python train.py --n_layer=8 --d_mlp=320 --norm_eps=1e-05 --init_std_o=0.0324 --beta1=0.95 --warmup_steps=200 --train_tokens=132300000
Each number is 128 + 24 x the weight over its row's rms, rounded and kept within 0 to 255. Layers, rows and columns count from 0. Numbers have three digits each. The size before them is the row's rms in percent of the matrix's.

# layer 2 attention query, 160x160, rms 0.065, rows 0-28,32-60,64-92,96-124,128-156, columns 0-79
139:106093103150141111131152113085146161122124119107102134147158141120145149162159152161184129129118089149152129138120101093108090076142134122107176116136150113172133109110137137142171105107133111149097136097144140108167153177092141129118137118
098:122110135082157109116160117107152125133172119136116137118137127134131133140125174166145106128136105155163144178121121102103095106131137120119135105146138138171166133129150110130160098120127125134088129124183129092144160174090101150093145125
085:142129128139142138100090094120131111147124143136154137082115138120144137081143093149129103142149153138116122156121194128161157126092107143188108127093124109072132143133129104093090188125102113128151156163108150149088119121144095139122111164
083:134089142166091100092155128087133144156139104153130123145153129108153139168119147159150112130098067137116126167099143115083123094125111106103181111145130128143145160113128115120154098140090077127100126118159159132134138156124140147084166129
080:082085149167135157198100115066126116122144110120116131150153151088134073090166127149140109129129140059132141164130092142118131117103116121150112149096132147149111106135157138104105114127133116133204122149120142147134128100152102104182160083
087:113139140148086127076124087111171135109146107182138128112115123125103115109113130140157127161132112099171119155114130117087092141143161131120120154094138095187147126065127069144156147171098105125115130148159124157152133139104083158121150145
076:100127118163115113143142133148151156086136140107131161156101126149147107133142113077138142146144141111124126057133157145140129124099155137102119149111076123155121104156121096149086135133171161162106107140092080146101110111145111152166127137
092:131142133117142142108112097118163105109107102106123145144123096143141096169166149146143139121118142124162165114135092123109112108137167124161101138105140104170110115123151075155118105163111158153133143143118121115131141161143136184153138121
087:135120107118109089135120172155163139135117149110108113138130125087092133089140099140143123124127164122114142122093134167114140175137152116114112150101097138141086161136092117104121159193132126132144160170111131130111091076172131125099115111
109:136139139098148144162089069136105097115090138111111114122088133124125151127140101109117134149131168159081123155149142160165139138117145136135116155093088119082075128147121148087111139110117144161121149132093153165117108102149163112120111098
105:085138118158161128149139134112123151089160124169140147132159167122144138150142157140179159144102104181126163161122156112081106108129123098126120121146149131183150110130122126103159138096156132133130098121118135116168148147097130158138128089
107:136185115148096167162060091123143117125122127110115076123123158134118131122156126134099156150146132159115122174129141138176179141130118131162115116106110137084108122145127099123080134126133112131152149160133125126124115136151104149146098091
102:107152173151158130111125119146178126091121122169097122187115071127151112130157139101137162129120122105149159094159148112111157138125111118100121115144120141129147089149167105165143100119154155176140092177107074150145120107140132105135142154
085:102121146098146144131139094114127126106118144099154119102180174140142135145149131103126151137147082136131169159168098128117118158112093107192112113147098165127115094112118098108117133143115140144124161163132132156118121126114117139132147129
099:152137151150144173123107114164155143079139126095145129108118133131052089129134112138099125144152135116133155112077117130165112118169090092130134084111127132124120124148132091190136151154129137139131153141195147117160113118159115149149150119
096:127126137102109086128111089102104096136152121137116115131114105114138110157133137124123150148139137144090149093172161126105163132085141145117138127118084100142125078160124144095124085106120120129092120145116105142111159093135140111121147115
115:113099106144143097154135137098133156108122126121114130151166137135141129165127151144171123131103086114147120144103122090110081101148147097083164126156147136146141112122158116147162097088147123134086125094131152126148151145085120122125160122
078:107107125163132114088157144128142156154087112141145111119126167109135169161131118153152109082118105164176105165136103096112116133111111136098150121087177127131114134098137178161117109131113083161105102123126137093161148154114194126115112120
089:147131104118160105101161120117129099103142128146102180162151129120142101079110129139120130084133112149157124130097133151121112126126117128152152106149142081127127099133135046129151123101152120109103153156104141092157143141125102157146127128
073:099160152158136144127110102122124083127126127152123157178119133129100121171114118117114099131120118116115167113135125132138103105119139107165142111127148158150194105123168101126172176066105114083095171112129156120101118122155135133135122137
090:163139103133110110123142127157140113131091131132133086128129132137149106109129131099113124118134139108151139124117157148127184132131146143124109149102114137130108111112087083088096126156135154150117154181156101146119104123147092162086136128
082:193169146105129126123116104188101128135125149115144098142171139124115153115130108128107156136157144108127111124146133138143139136170107114132117120121162115103144140121084099101150100111132131164203117159088096189151129103099068117077140124
087:140137121152107130166123135148115139122136134149116149155152148109103165087124122135107120078126141078081091145147106131142140152129145160096150155098138122139110118102106153085082113123136135125166144125136139129120131141138114123119119124
088:167088135096100122124167140126128137122131132122135119078139162103172134111138151110125164109128098121121136127151107092131099133096111115154142092100121095157172113079085104163125097088131107122084075116122105125127149131104059113138142149
093:173165142076133151092140153105158125137109124136143112145117156162135116170106134125121133126136169132115139097128137151134124168094101123152113164111107137135104096122100123149121189143128147117147106129153097099146131105134096086169127139
086:130143120114142133119127113177124105113112134102180126128075121133130121125091102109135134150142162189120091136164109147156129138118144131116128133145100101127114128104099128097107159140097114129138131123121149076144124138143131151124112085
089:052125124145160116124133172154166128141149132093145135104111105163114107105100113154128161138146149166152107108106134103158137112164106120135080153131129106124114106147128151073150121150135115095100097154164147083111125131145157141153115154
102:065130146137135108155099140121120139106116124152130121096121158136149109127166170108137143093093129129086133095105120098111147080155129088173118137118137151120132110128100121141122126127114141122150099087104156152181119158119104117121112134
106:125141130142113113104139093131145093099138111134072127159117119113119100127168143106167116110107119153125149131123150088127142128097160122106150150111186086176131147128131112137129100107126140118101189147121104125112136097130163113065074075
141:156101149112131105110147150126139131122168121107163147095147085123119093127062115141156077133119112085138106146118118110119122127075125127137117102165134172155142136121161134128172160156088135076110154129113173108101138131110125121152176168
102:151099138149107113103173149157110120114145125114150152106155097108139093115083124143163091128133116121155088169135108105098103131131149135117123108121134162140119130093171143128152141143123159087102133115135171111125134156101157143118168180
088:106158125087132153158111125125139152158084131133108097158131136143175156123131099101116158149137131154158154095121172114181164092120136100109094161122125100135107065100129080145103095121140108181123135164103101145143135114165130130147122138
093:180146138109121125144156194145117126129138133081141171095153102087112115126095131150147107138123128101132122168151078127110138135159133135140138075143104142103154161127135111149138133123065178086059138122148147122154128114117110141156139147
109:128107097143119093114150138116104158139187120092131139166115134134171130112110118123104119081134115157126155124150108112137127123138116152136136153140130099096177107098127134063124148120129126178099106102135146168136119110136182154113108108
111:142089130094123118137127118097170138107130123139156101162120090111121102129082099117110141064137126135149129141154119095141129104113139139151145133162177106137134090111141131115127146115063086156057164118104142119148154126098127119153145134
095:105093171112171144135094140108113129137175118146124097159110150164120171115156127119112153144150142133133135125132119144133118140188119144103120138128088081112199125181112112084110138116102102158135097150120112126158143105131137115124126125
106:115126101141096121082151133139151136088152120077146113092145133138135126160120131142167119132101149140134148134115156136115113090132133114087125106158093106115142166104167092104117133127085116117100116111163128154089141124093171170119114109
128:091098092168119125123110166157091124138158137089144108139113112094119165117144138151145083125138141140114103098108086162136092130134159161143128132106135147112095157133110184111144122108102083080075083082103136118143107152161140119117120122
130:129135105125085121148109130127126165188107131118121110147129159135155152102164080135111125129165163106118090145112115129148137116127106172148151113106096124111125129132116173117089109121131122129163110130170111127139113119116089109132076117
103:163130085139113121136139128125150131118114127152142146101110078157111101111109104147127109133155109097139095157170085110135117146148120134115113103110150159162114131109133148177187162106132071100121083108119158119105143175101122135111148127
111:122121115158117132114128100132137121093131128112107097108106156194081124139124138114103170102142141132144170105097116167155115148174151135061123152137122119053151121149126136120065104095152133158113122177144131147129099097120146130141123094
109:146151143123092135129122113139137129136135112183123094132128142137125133110136133121132140103120161145065153132112134110172148167123096123166127139116135144113123095099083099156114079130120130108119137099166153124137131120129108142149107104
113:154151132131130084154142125126125086125093135087118119105153134119133134158138146136100116142097112161146123095141064171111133112140136122125178150147166165096130133103094144170160150119107122088174122149148100134120132136140153139086178124
103:139102094137145101134130086125131165098092122148131163131108158144143123089118118134145120152134137161114104171103167085128129114133098119113114172123095138192156151114078185140121091173111083080100112120112140146107134149153100131114141089
107:156130122114110161094126114120126161102107114086121104166133133150088092140135137139129150142133162139108078121098158079128141111104152122117117129098143114127106147120162161097115121089126122162096095120148144159167149105163109151152071109
109:146111153101103111117156153126124138116145126140162154108146090110124085134066137140171093115106113082148122150111132096121137115092108117122108101162142165146118139107160122167159166139091129092113158098102158125077129139102112127139142184
072:151070102147178055129139133140121143099136152079148126083146097150096119134091109121147101138117117107115107101133146131126118096095132110099140151142163124100157140134093115111161138111099112139097154174121150110156125151133149096134124192
103:083113130129163136113147141176118094109115107153128178091099131096104119143103137155160080147132106156168150144126146121107114129109130119129145135128119129157154154127185136133159107169108124086136109111114149097060133110114135131140146137
110:175106110153132107116109132136140136128141147123113120141097102143144115124108144134168123094142124101106146120108099113126103093053167139112167112127145122097176107119132110164105174093103140132097176139094161155135137136099181151135140107
096:134131135128140120115127117093144130143118115118134107162109164124099143114149114108080164121155127147114099105148096112146155149115093142184108136111131116094101118122136145117117121104116101132139146153105113142192137110163091104141133120
108:109118081164149094140126093092136153130136148089127143167152137152125133136096111108089122093095120152108141100141160137116131140139096109081099148179133114095096121136147128072124075144130134170115166162121139185128125142144141107105106158
122:128140149127119123171071117136158103140092125129129111122105112086135079106153138116125159181129131152146123141134151131107184157106118114151100123114117100118137140123140104120104114106139129127132136150123110119091148110132093158138100104
100:127158122094096133138139085141118122123129122173144129086122107124148096144102121124127125115082091128150124109113134119107137142089147114150133074110137120109083123132165127090161137131120139132138194147118127130106136143063163176122141147
098:156155130097151137116130155128141113114102101161091138111146139140149141109157111126111228094127107109133129147126091122137139127124073114183105114112117103113146121168133093116102134117126162168151112154142105136130152134131129120152153151
108:110138104151121128140092105136134139151088152120115171156096154101167151131123109138131148088145109135108088173115124106137099101115135106112125158100135135153120090141105147139113088119154174175133112126108141137206121141099116148140088153
093:136152104130148108147112106147154111137136159126126067098127183153169133124158110128112135105133101156173127139113140155117100117139137140084142176088109167111120103134097117116116157127128083186107077112128125144133105147136154137098163080
112:113129170087128108144140125107128081125144118132135086133119119171188166167082119109152112162128126154125099111126153129106151127137130139140137115161128121139121133137143133125165137087086131150116084102110145116117116119119144141134167121
104:180118118095151141162127161164114097109110137119128088125157125115151125132127123103120104141106150132116131104104103134133151143130120089152149180167162148160132099116126144157124099125112100105199113122129095148087136140145074122136152113
048:120145147136129127130169140165135139111104132078154149087136154137093100148112141119151126103136120149112141153168107132095149110155127113079116158102139132135135098129092116100116142141079124121054149112111139168117109111118144132140147133
048:107136165142146122134130128148096107121127132111129139119119125108097082138116130121139139084136126142101121156152131108145075106127148091130117146131099146166123143089090115101107130132115152144052120133145150163118105113140169133152133133
057:136114148094141124123107154135115139145101122196127112106143134161114149114116100095115127134116124090165108101154143123145157150152127138112120131129140108091099157159143162137119088103112101112133179114112107103096136106128145188123156083
072:110126174159133086173148133099146120086098129035110112164100099100112106153144141167163110142120131134098122175163131106082143063119144101144101110121132170138118133109121130170121158131109164137107122159129142139132125116125143117165149151
062:185111097118135077138144159163124150119118130102169123174133130126127155103129111165168109168133105123126103139114136135092102134108107101155128105096110159063101146138156099135114144117108100140108135141139139167145125107158134116158149134
078:108113148123142119149187093157120133127144122165172126097105128101091118125141133170187115146153136129127160163148102096096119106156132117112108112098092123139121143077132103098101133113080131171083140098098170159148129125142129150123156117
099:127134096118109125172107115167104107136134130158108111095136160143167129142117125147141143137123096158084120089135119139140114115149104120130174149151122161106119130149129164122125126151142139119149112156173105134062133095098108119085087116
126:086183171128115162131137116155093113122151123179151161077122127101140124141134158159164178127122145149111149129152151119119132117143128108131104120105122139146135117081092099115140141156071164168075118117168135109123137140104158163143108123
084:089096143145172085161122128167152154153128162119147133121152158115087139054110134166177156111175133117155096156102110124141117081132106128085114095089084170119099097138100136098096132110136101127126130139132144138104124140124154108139144106
093:126114141116113080072113146135101155157141131107121100160084125112128161107103094112109123132148151172166166106141128136162131146092159139096139132163102105135119115098135116129094139123118149170089104108127130153128105131141132127145099139
120:187145144126133162148119121160109140078137123208133092119140137161124121131158164111153160126119135157107131132167147138137154153131117094154137108112154119123147135108091123112139121090096071115129150159127142125119142132129122143140138126
095:129157111125151131133116138127099138139100128110120113156080170125102129127139096083085102111123173177118117069143117143137181163111089130127146172137119146096128141161110153152128123132139117120167112139092045123134115102156115107163166127
098:103189131114115186122119126123112078117141115139131091110165151113104119152149152091141158084142158099092121142169132153162145162135121097152116095139140146100090124150104133137138136138105129155138164152142069135116124114127132116127111122
132:147180122135081135095099160166134119123077133146115141111116137108107125123120127144136150112118119060102145084169088154111102135114100099118156173115153157072137150118100130127109164144155142074147101148146107143116131115139112149085135130
090:177088133148126104106108079102093153134126132118140092159101124150142155126127124117124130143120133166142138103130140111125104150093147114168126092112157084137157119129119110143081110099095071134134168138117156163140135088127085067139166151
109:147158127120094157110153140125125151137159105138130165143110149167153147134126131095084152106123115142100154124146147112132160162111117149132138074141154094146155122113124157111133109096103138187098106099128107108116157128138113154175130136
041:151134101145112127118090125103134137130095127093150135123124110126171144153079129133157119117116114096151163162122106150094119099149122109088119138152119121132128089126128111104112161080120126137093082149149115178143129156121129164077126123
043:126140138114038141124115160111141124130107138069167130115198107123135127156069150139132155081121121154124148142109109141121132102129157120098107151143122122164133149175116111124166144157119103129124164159143127165131122175094086114161078131
065:113132146071142131121156118138156112125110129126137143087086146120097087116146159138153121141142151150123141144128119103115140126111107089123109101109098152121138118127124120101096122144084178135059135134105149172114130069123168137111125115
060:156106131099067114158137123122108124118124134069151151191086120104158146141144104147144130162111100124124107116136118090128110097099121117142143138119150137142119133149114144103152121121125114149159148150098161159153131094148191080116186131
068:119156101148124166123091117141102113155137111127111130128167113173132168113118118096087139133118129156139147117114160129160139139120118156114153155101114089124128147134153113126115078122155088166192097117113090102111140137122125129132111148
090:184111107176117080134099091130124144095122116092108098130181131143077166110105134140160134112166115121140143170128148148134148134114116135158150144145132154109122124177145179108118144113170053113184163125143149140100121135151123074109121156
096:163143154131153146114136120171098119191136108137163152129139148128177147122119126095073130097133131126124144159144110100165159139162123154128144134172106072152135144083122137158117075110145138180174117108133117102123136146131094132147100129
103:150124109150152108115099160140095136114079141144124120116159121109154145096101122168145104137109115101129109178164130115100140090112113114130142172120141130087148146158126135144121160088102117072137168119104119143120144069131120118082191141
099:167134157107129146090093101176153095129148112150110102107165121139085120141128169134117128073100121175104167131103161135141136102121089113112111107126142121126149121148091133125119140128132075113160123192155094116126143072093139050134120131
087:160127115145105129140127139155109125125118131174172160059113146098163096130161125163174135088138141103111113087135094160140129117118193116137151133141110157114140152141139146167134174116125138123129103117131134126114112125128143122145151134
114:137104110114143133152181122145140158170160158137151091148123156122129129088104115150138115153162147154130113117055135145121095121114093135094138115119134137132093119158116149118126106087135126109119164156132165130151117158095124105156126124
104:094159139138116171138127109150079115149116119153160111140136173130151107132179132123110144098135132158106121160126110114113144146119156145155124144165147094167137133114106125144150053126146107131213083077171152110143129147118112172167131117
116:100186144140151129145137097115144097081130122147117094115172126150095116124126163116172152105117129135115128104147112137115158138124075092175135160117139157087095142144123133133113134130095134117131153180118111173148142105113105127119138128
110:113102136131100129148162116098172171132149116102158123154141191165137131152110123155136132106153101085136141108106087098102125087155110124175163074158163149158166164116154149136126142137119138126085148116153117084136132166086078130129154119
106:110148109148131134116166156111186155126153114126151131130125129095128120133111123144125118105137089140142119140133106089118092102101132117161152113162138138146168121121184146156130106115123159141126134077165144101132153131102110153144147124
092:102130150085139101147103106091111136134099125125127101075113155090139140097166105132112152133118178157182128119122144140151173102128133130155128162086129110110087160107122181100133126106117146113132146159091114131138118109125147096112129136
113:110116121094101149094159142154123156122140109129138164137134130100153101161132137127146153134132085145104182196087124134092093127137098110129128119140134105141154152133170101127124152096122159126142137155183105127161144107089123149132111150
093:120128127137141114145090132150127141153164119171138147126164159133155110102163108140145121154127158094107127123153167157111164124113116129157149143128142134105088141195079120129136116122143140140117063118161108151162121150145165121150113115
092:079135140117145116150128105081142148116151123138131176105112130113112120138140169128142145111118124147197136122117105129144154104121162132105111093126119118151106120131152087132143079070134067122142114107118155110126140131118122127103149110
103:110139110140123140120127129134127144142064164146145137110127136139139133101140084131162151168160173140107119164113196158122147126113141133124146139126099132112149174136113124117122117152140142091186117105127152155111120132116159174086081085
109:125134135059128155118142123144143127135157093205128155077105105119139125165145122128137138123125104131117176119123104118092127116129128141100114111154126144117113140151153117120159115088126174124127109094126122119162133153110130157132131116
099:141140106133089134140096116117139108151097161149158106078144108099132120119146130154135150136172138136133096161078140128164107128100121116157102171099127149112114137127101178119133138151104124120143178152104142160140101117163147139176105148
101:164142137125172140153143110131123129140071131134125124145125147096126152124115128141109103161143155151169088134124132132097109129123116136162110136110112112114088131136126131088107096100151154102108133161090154150143099130180146107132065095
138:134150117137127166113156154135161139115125087120154127083169131102122123158120159131112120099103083160090159092107097106099099122108130119170139109150154121148137142121167141102166084105137128170114129089146137119146151134116087120138142125
111:161164090140166089133122120177148124128192173133157110093153162139081114123138120152142158165165133141114128111073135124124099130116160117084121141110115151140121108191100165117096152120119118103156140135159124146120115127133136086138116101
117:154116133140113076140156131108138115142131137116091136146163114118154124121143136127141175135118159087187109102165117101113154110128153118143145139127123150096079105150135122152117128132135190099114131165109099118100117147134144108125134138
119:127169132128089118173148136152155117119129127120101141091117102159113100090136100151123085121113130106103170103148089154120124110163137093133147159140101161081181111100135145132090123126112135071094110123104120135108115151113098182183134156
105:112183136115114158095175174137142143148164110148086126132096117098149126115135128135089126135112119115099161102097163145138098148121119149133112154126114095113111141143099122075108139130128136144134056139138128078148134128088132165112115138
107:139145132132115118065121100140146085156066103119136112105119115128156133114134130115099158095128175097142154119126133091143141131123094116194124127111155133123113130158121152097147130147106133124165100121163103103156137119105124148144164163
085:095098167158110094118129134116175112138085113125115134173131133142120138110100140157089094090143108111142144147112117116108114101095107120173158108125146156097164146090146107155114144156058095154125140115137128090141128140101120172105116117
088:177130109134132111133124135099069150116104142091161097110162135101169116139143126151135162120113147109153118147126141145124181112122125096088132162112157115142122144132146128118134161088144107145161138154077131132144137133121144083075138162
124:125107139140125121109174156110149135116151109121095160195126126129140133120115154126135105091113086110148152119122110117094092122089117132134138101150167149135122107084160138113131101118090119154129145081155125141169153121112099133138132106
098:116149138123100116166138199116150120136115129119121129176111150113137123130170150149112087107118115083158093105139078143107150117159159134161115094146151157121131110159149112136131152166144151089091172116136142090121118142105113124122142116
101:137139086149076118142112096123099124137099158090114104144086110127094146104185152131178146132151119120169137155140128144139118155106147134103109144095117120133116123142130168073092174130133103101135146143116127138095116123132107108114140185
101:137081126131124072152103092155101131115088147146109104146131118103083149147118155117115123116142133135141127094142117110154151122113070124133138126135100143133125104109116134127120141135106100087126134171089121150107123151155154122126142174
096:083151123158101145119117092145086113156109120131084116133103109131159136133145097128127157137156112126116134140124104128146124151142125148166155153124141110083151168131105133129088154128091113135147173091114143106158124093133088138135106115
107:186131128163068114091114163121084142093179139096157127151128159145138164107103117147117109112160111110107147118164137120131122120094133140136143137112155105126143163133175113104129146110144097154095146118155159125150137142131093103100173123
105:142136059139140165129129104079152106194099123131128135076074106102110135115136101136110141130134132125153111102153108132145130132120107100158138129143117145098128095115156146092099100101148124164124119113128119143113126094119081109136144150
090:133127130137178126130122144141146168144136142181126145084094122118127122120128120146172073110127112145142086089125082144092096084146138129131116161085117135119140099134144164116136163105132131137093142129167125116121129119131169103117053137
105:124125124100107112134129122130107142149155154107159121148105121121124156090149102125159068143158152127166132134103102148119123149135115171113137123131153138126095090118128201142117145081105171114150123114146135133136098176088127121112173133
100:152066106112144089121119126178091116108156113191162117142161098151131109105143151113112080123093136114117103126141165099123116118121082117101129097139114115159120115146144141110142097137114127128137120109066147120131145107103099110148139122
106:160137135136117178118150146148137115145114109154141137153152147102118126088148139148134129090154121134119099131134086158110107132163109133173113118122142138142115136099100122124126116112124159106182163174120104113109144163172123134133101115
110:147126102126135168128150093106154151177137124141178147137134107132121167120148102169125122080136144144074151045113134118129107086150094115123146113132124097124133134189102149132133123087151142110098100150158139117167158133107117112158131143
095:147121089154154196129143111100122161117140119127183140148188168145129150122123152130133106093118107133117139120119122141091103124098138111129118125119163137162131152184128120129140089121150122130135075140138105102143140102134132149138167155
096:134127107136103134134103114111136142146128130139124117103115105101132164106098125141131138133147128147139127143126141164144139162138101149195145149115141097173093156111096132111175119197141169071216169135090136111143140097162155132126076111
099:188106130118132146114138120126127087094154105133153122118118130151122148164112126160174093111085095142090169076114156136101144108149122108112156120131141122117132171114112125125162162074102100105111119141134107099145139131135111151120114132
098:092165116140092147143100142125128151128156121100095161125119129072099111135138124134122145113132137087074119092175110150161153151134126141138110118119153123159097135136140130142109073123162172130158155111109113101177143115128105130154116095
091:128157092124151159094114094120141141136174112121110117150109128133141103175104121145103097129108141152107108114143125146169101115097096108127092128169118109142166170136098133124163087149130123122103100129136116117122137097142122123169078150
102:116145132114153135156121089101099134139146159111121100131112172097133183139146093118155138181159154117152114115103143129129132133122195140087127132139077124120140111123122115116123121174150146132159163128163152149107108128133161091138104079
100:096176140122104178129107121147146079133177097148153161121105176099116134160161166112090131100133096127091145154115137137157124121131134145156100127127132104123141143130127081168078103154140144183140133104128119136188150099111152161128126134
101:141094161129056105126130141144091137156105130108105140149093117142107120106120101110109140094112149106099127110124138151147113165121168140155094124132127122117117089116157108081093117147125164139143116113135172120157131117166129134150095136
104:111186100154141107146130138117126138139168154112093132107118150124160142102151127103121151155165116088166074138117127151145082106167131135098120183111121141120135115125141153115109173141133156099165056099114117160102096096163122104137117113
110:167109096126149162119208132141150164125122122136159148162157129113105126119133123160148103128128119124106158106129164103094105122137074128100103127129145122087140125163136143118133154122145131132130129113149123127169154135082144100128123161
112:162134130144148114130129151130113172124147149141153104165154138102132111144133145114108111177151130149111159107105142151160107147102154164143141149163094138128140145152133151115079150121133147098117105117164100138111097120161107123131122132
083:142155138165125172084155109140136109089115114114126155139116133139137124142131109120090147147136103132155105126110082146139067133131161140141141157125157139096139093127094121168126138129161144185119149168171086137124133109124062140064119090
098:121158151145136138129168117145129147146113120150141120146141141127165131145143126134129178104166111120105122143121147098125112105104127101162100145146140145124125171152074112129098144109147102141150136182135115088136129144130083121183150143
104:078160124098144145112138133129128087120140147129125133125114095125137121128123148123124127141140126100152139106151139154070142169127133125227087197105115130131137095117165096141172136156136191134147177125154142117147107114131108132151117117
092:095122156094117137141116110123134083170129116141156148127142120162071110151143142147138127107109139143110149122125103123141126105210139145144123154114156163171131109134104143091128140113120054119129102130098124117155114162145111095157137171
079:129113094139101174116127141082135127160115124135170124131109098115126153133116119139130122091096121162091163064139106148074134100119109101161158148095152118117094134162099122147099131119150153121140116176097125148147159105109112133141141096
092:123129103152120122135118106135117166148114131075119150157147147164127142128139137119120109121090114154152067141089162104192126104131161096093118128121154161163154097123151133114172086101109113116147141106157162131126134119149152079114138129
101:179107093100153148115163134126091160121134105207139145146118119144173154123105139130104125070111137079125136129118144118123128138094123117147114123136140140150152130155112093151132120121149125141145091136159126142132129102107103142136139142
098:146106127123103097106122126163180115134128134098138144140155083132104089136132124159109112085134112103120131159125131106151123120123098107136127080140161114121144136169125133157170157152095121119169163154077152128128124157128163130145136109
105:124152157113129128147128139117110145123128136108101104176108161104164128122135092121097148137167160131118101160104155134136158137120151136098094148162097125108134100120151141126098140115167151142135128157124140138101102139145088126146101157
105:134119141119148123122119075115132103121099157113156125170130108135139105138130108128129114141125130158163092113139144138132124128085098137138105127127129125115109078112073134105113139118098102139128162150094157153132126183140149137129110165
089:155148089140148148104109080113126114142159136103113116139093174105082115144150108128115117133154131129121120138129108131130116092152138129118131128166135120112144152149136128098131158104113161081120147111160100109152121103111144118137161115
095:107159137156124172127128166136145129108145115170151133090104126077152095126141123162108144083161129150075124135135107136132147120133171122088159114119151099136088113107089079127127132112151161130142138130117150100131130147086076141140138070
096:066124133132104163163080076132116098126123126102088132138153142081126132125182150102078123097118131181145135134153123070137140125162111136116110160078089147145100130160167128119098152161111103168137080111125110131125103114129139103109120146
092:117136178134109102104161167135151139132122130145117146149138084121088164109153120136102092190142143093134115143113150113124140155141130151131094131123146093133154125097149115116122111126147181141159180099150144173146130116102142114132114136
106:125111137112108118194133099122144112128090151137092094158119095111118125141143109122130129145132116125159121145085161117125142139149157139130097130087105145112090105103143129121131125121096111126116173137099141157134113147116159124085123140
101:183103136098146147138127165135134130141166107122149117107171122168148111124138126128147144133080135132135150094109175144076118112089149089069136119119130144141135167121114155115149114129098116127135130150158114140149151101127109128134199100
094:104136128149121132139082118135080111109170144124108191161106094137076149108105136151138133139101111143122148083145152132112148149127127142147161135148131090106099126131117115145125090120142131106143131107095154133088129166143107131084097143
# layer 2 attention key, 32x160, rms 0.0699, rows 0-27, columns 0-79
070:106167143089136133131117136145095092115052112108130139129143101090106116123141131123094120088134133143116132097164119143138176165164099085136106138125124136121140105118111073082139159105102090140145163179113119146114156111141117143140123132
100:116138171130116142147116140136134107139121099101160124116094107104097143131120138129155114160109133084076151110131115134131127103130116088164154199132133126092175156104138125149135158158088122103127156170129121124120170106120121121107159106
086:173091085114145186122127151153129118119132114125098075135134115147135094107140115124129149140115118108143115117150117129154110128144138144134133099115070154112096141159109117119089124134135143128111132118106139141164089094144151112147128135
092:139140138108166127129162106086107118130086099161103137120161116087151107156152169121097146107113123144169133146131118108172163126137095070134085093094140132166114151129153109137154071110168114138134136122115128112142171145103091157111121110
092:145135141123126140126147114172084098162108126165103119119120135148168146142122105103157133161149131149146112148102182114139117157144179115102096140153137121138139153144128143109118105152133141147163165103131139120093116142115171127132104108
089:192111129074116069146132200138122171115112115171131122110146143180150140166133137109132124116117126133124158128141167121111149112125154165140158094081090130119155130116160128159135139094176097163142130117113165124141120120138132082106123112
100:142098072145155096126138140145108139153159124066149148107119123128139099158104113142125132152174159094114127098087134139145152117113165161155144127116118135117096156161146140131126141156148144179127111129145171158142086114124173096126153118
104:138123140174155160101123117101097138081145122119144136082142137134115108128124168137145102098124132152111064109133075126081140108165092118130147129126211119153130150157091172125158137146147087104127147135107119120130126156130128119132123122
109:114154155126090116119080117108108118150106161113095150142072131107109157163108089151159091139163102101135113118126109148131102098139160160110143130090085149102146142182149125142137166164171123129132111101147145099081085143120154125130103156
094:093124127092104103127105152108144146130141161123175165142146150123128121106135113142119107155121116120141140103075114152147142124125135158105131160152125139146146115156131091158154122102162112117139106170118114149120121133104062119095162159
128:137106075142117100152104102154119107145124193099133118155106123151128137090135114127139137152158159123137108124147141138149136128127148155098136120112076146084117120132079141137101163138136103116117111123098141174119053119149149118108130146
109:135108107102144139129154122077109143151115121181129159155122115159137160107157131127114147087118141140130120093121115093089135133113085112154138086134144082139135110103116161129172152071138157133117130138127119106156172120104126149111134137
099:090138127166099118120130098135131143134130132137122141133088164145078117106148137114113134092117156145129122109161092133120158143098111160114124120157118117145118145118123153109114094138097146104157157156143134135117127131120162140164149090
109:115144111106101155121119100109143090150121118105150154125082124146111122133153147117130125083140172128081153131148141119090153144092128149136148101097124098146079127169120171167126131146149094126109135081128112122121124092104130111118102091
093:150088102126131122179086125143136115096153148140079103104127153149139154150174102130167120131094126128149153117107142090135160129161148102120113089139138138136098109147096159188125111124140107111107124145134135152101127152123147138170131155
091:131113129115141155144148114139117169053131124124086139090088126092125133125135124108152153149089120116139118149163073151117158118104122103087161160123094127134109135139101153102120113165099141116117167118130118073119126131103117087097128110
116:140107131140130115114147118108136171117131104128133154138143131120121130134128122172133114101108106130122137127139114099123131086128135124117142105184168110179150138126161129160181123112108111132116129102149145093149175167100118154122145157
086:103133165107094132138151149125139166116118114154128143171100104125130106141131126119112102090078067104142162154147088124112116105134104146098122085123132108135133124110169086128175094107125118148112139133113144137117170148096114147128123133
098:153098147084131101126129078105117126165105127150150124126141135153160134137140092162124171120123127161110081149152106128115138112157100116111117133128130089141102131118116190094111173132131109171155121104103120140164150125117162155136155167
089:115094123165106116123101119162122099145096124125097109107107143124164146111112112146108160102147140144119143096138071144146116103124110155089188145126129115089094098145092125096092103108132164137114082127116105082155119167125115147076195119
092:139087142178142099138144126166172134120153149135106132122148101125146148141129127141147111136134127135167107124145123162134115114129105148121143118108120140075109141197140135133143116121097118148129143098131095140136095096121149104122160106
107:120107145156103124127109147136150171148134125140102107141092136098096166100126128113136146124124123128136126156119113117143102115121167117086155156092116129148102070101163124114116106139151126154154086139092149147129081142155118081134112111
088:153130168119135139109138137167153114112131148160171095103138157102131108124144167092119125172151137143158087161126175105131154135146129111136122102152134088172126097114101118104129120159138112122114092137116128107163119136119131097097119104
108:103135151100131142138111156153114120127140124146093129140103104100117127115155104132160145180079129161121147098093185169137105115121136127101135142107075147126106128147110152092163100125085097143152089106155132092110092119171139125109122123
089:124116177122140103130126123148139159116121081110160110106165160129141079113129091126113121135117102139135138171128121098149140102158105125151150143128137090132175147112136080145148131109118072120126147133139143142126122122134151132125102060
126:135141097090158124113151135089100128083133101103146149100162101115136101169130123156111114112067102121119163133161134094108146122137136115162131128176170134156159134098154132126185141145101125123117119132141124132133167154126114164131132134
099:170117084144092111117108141116116129111112164083127126156108121128157167098108091139111139124155141117082111141135143144133101112136147149103132122141121153104087174094109156123144118139112080133118139100131149082091082123165145124147084120
092:143097134141145124120118119119112181129130111118163117126090116123157102128152153128135159155147161132141136116140195142152161153108138174112121080178096136119113154131139098098124150138176137089087158143184081135093118133116115142108080105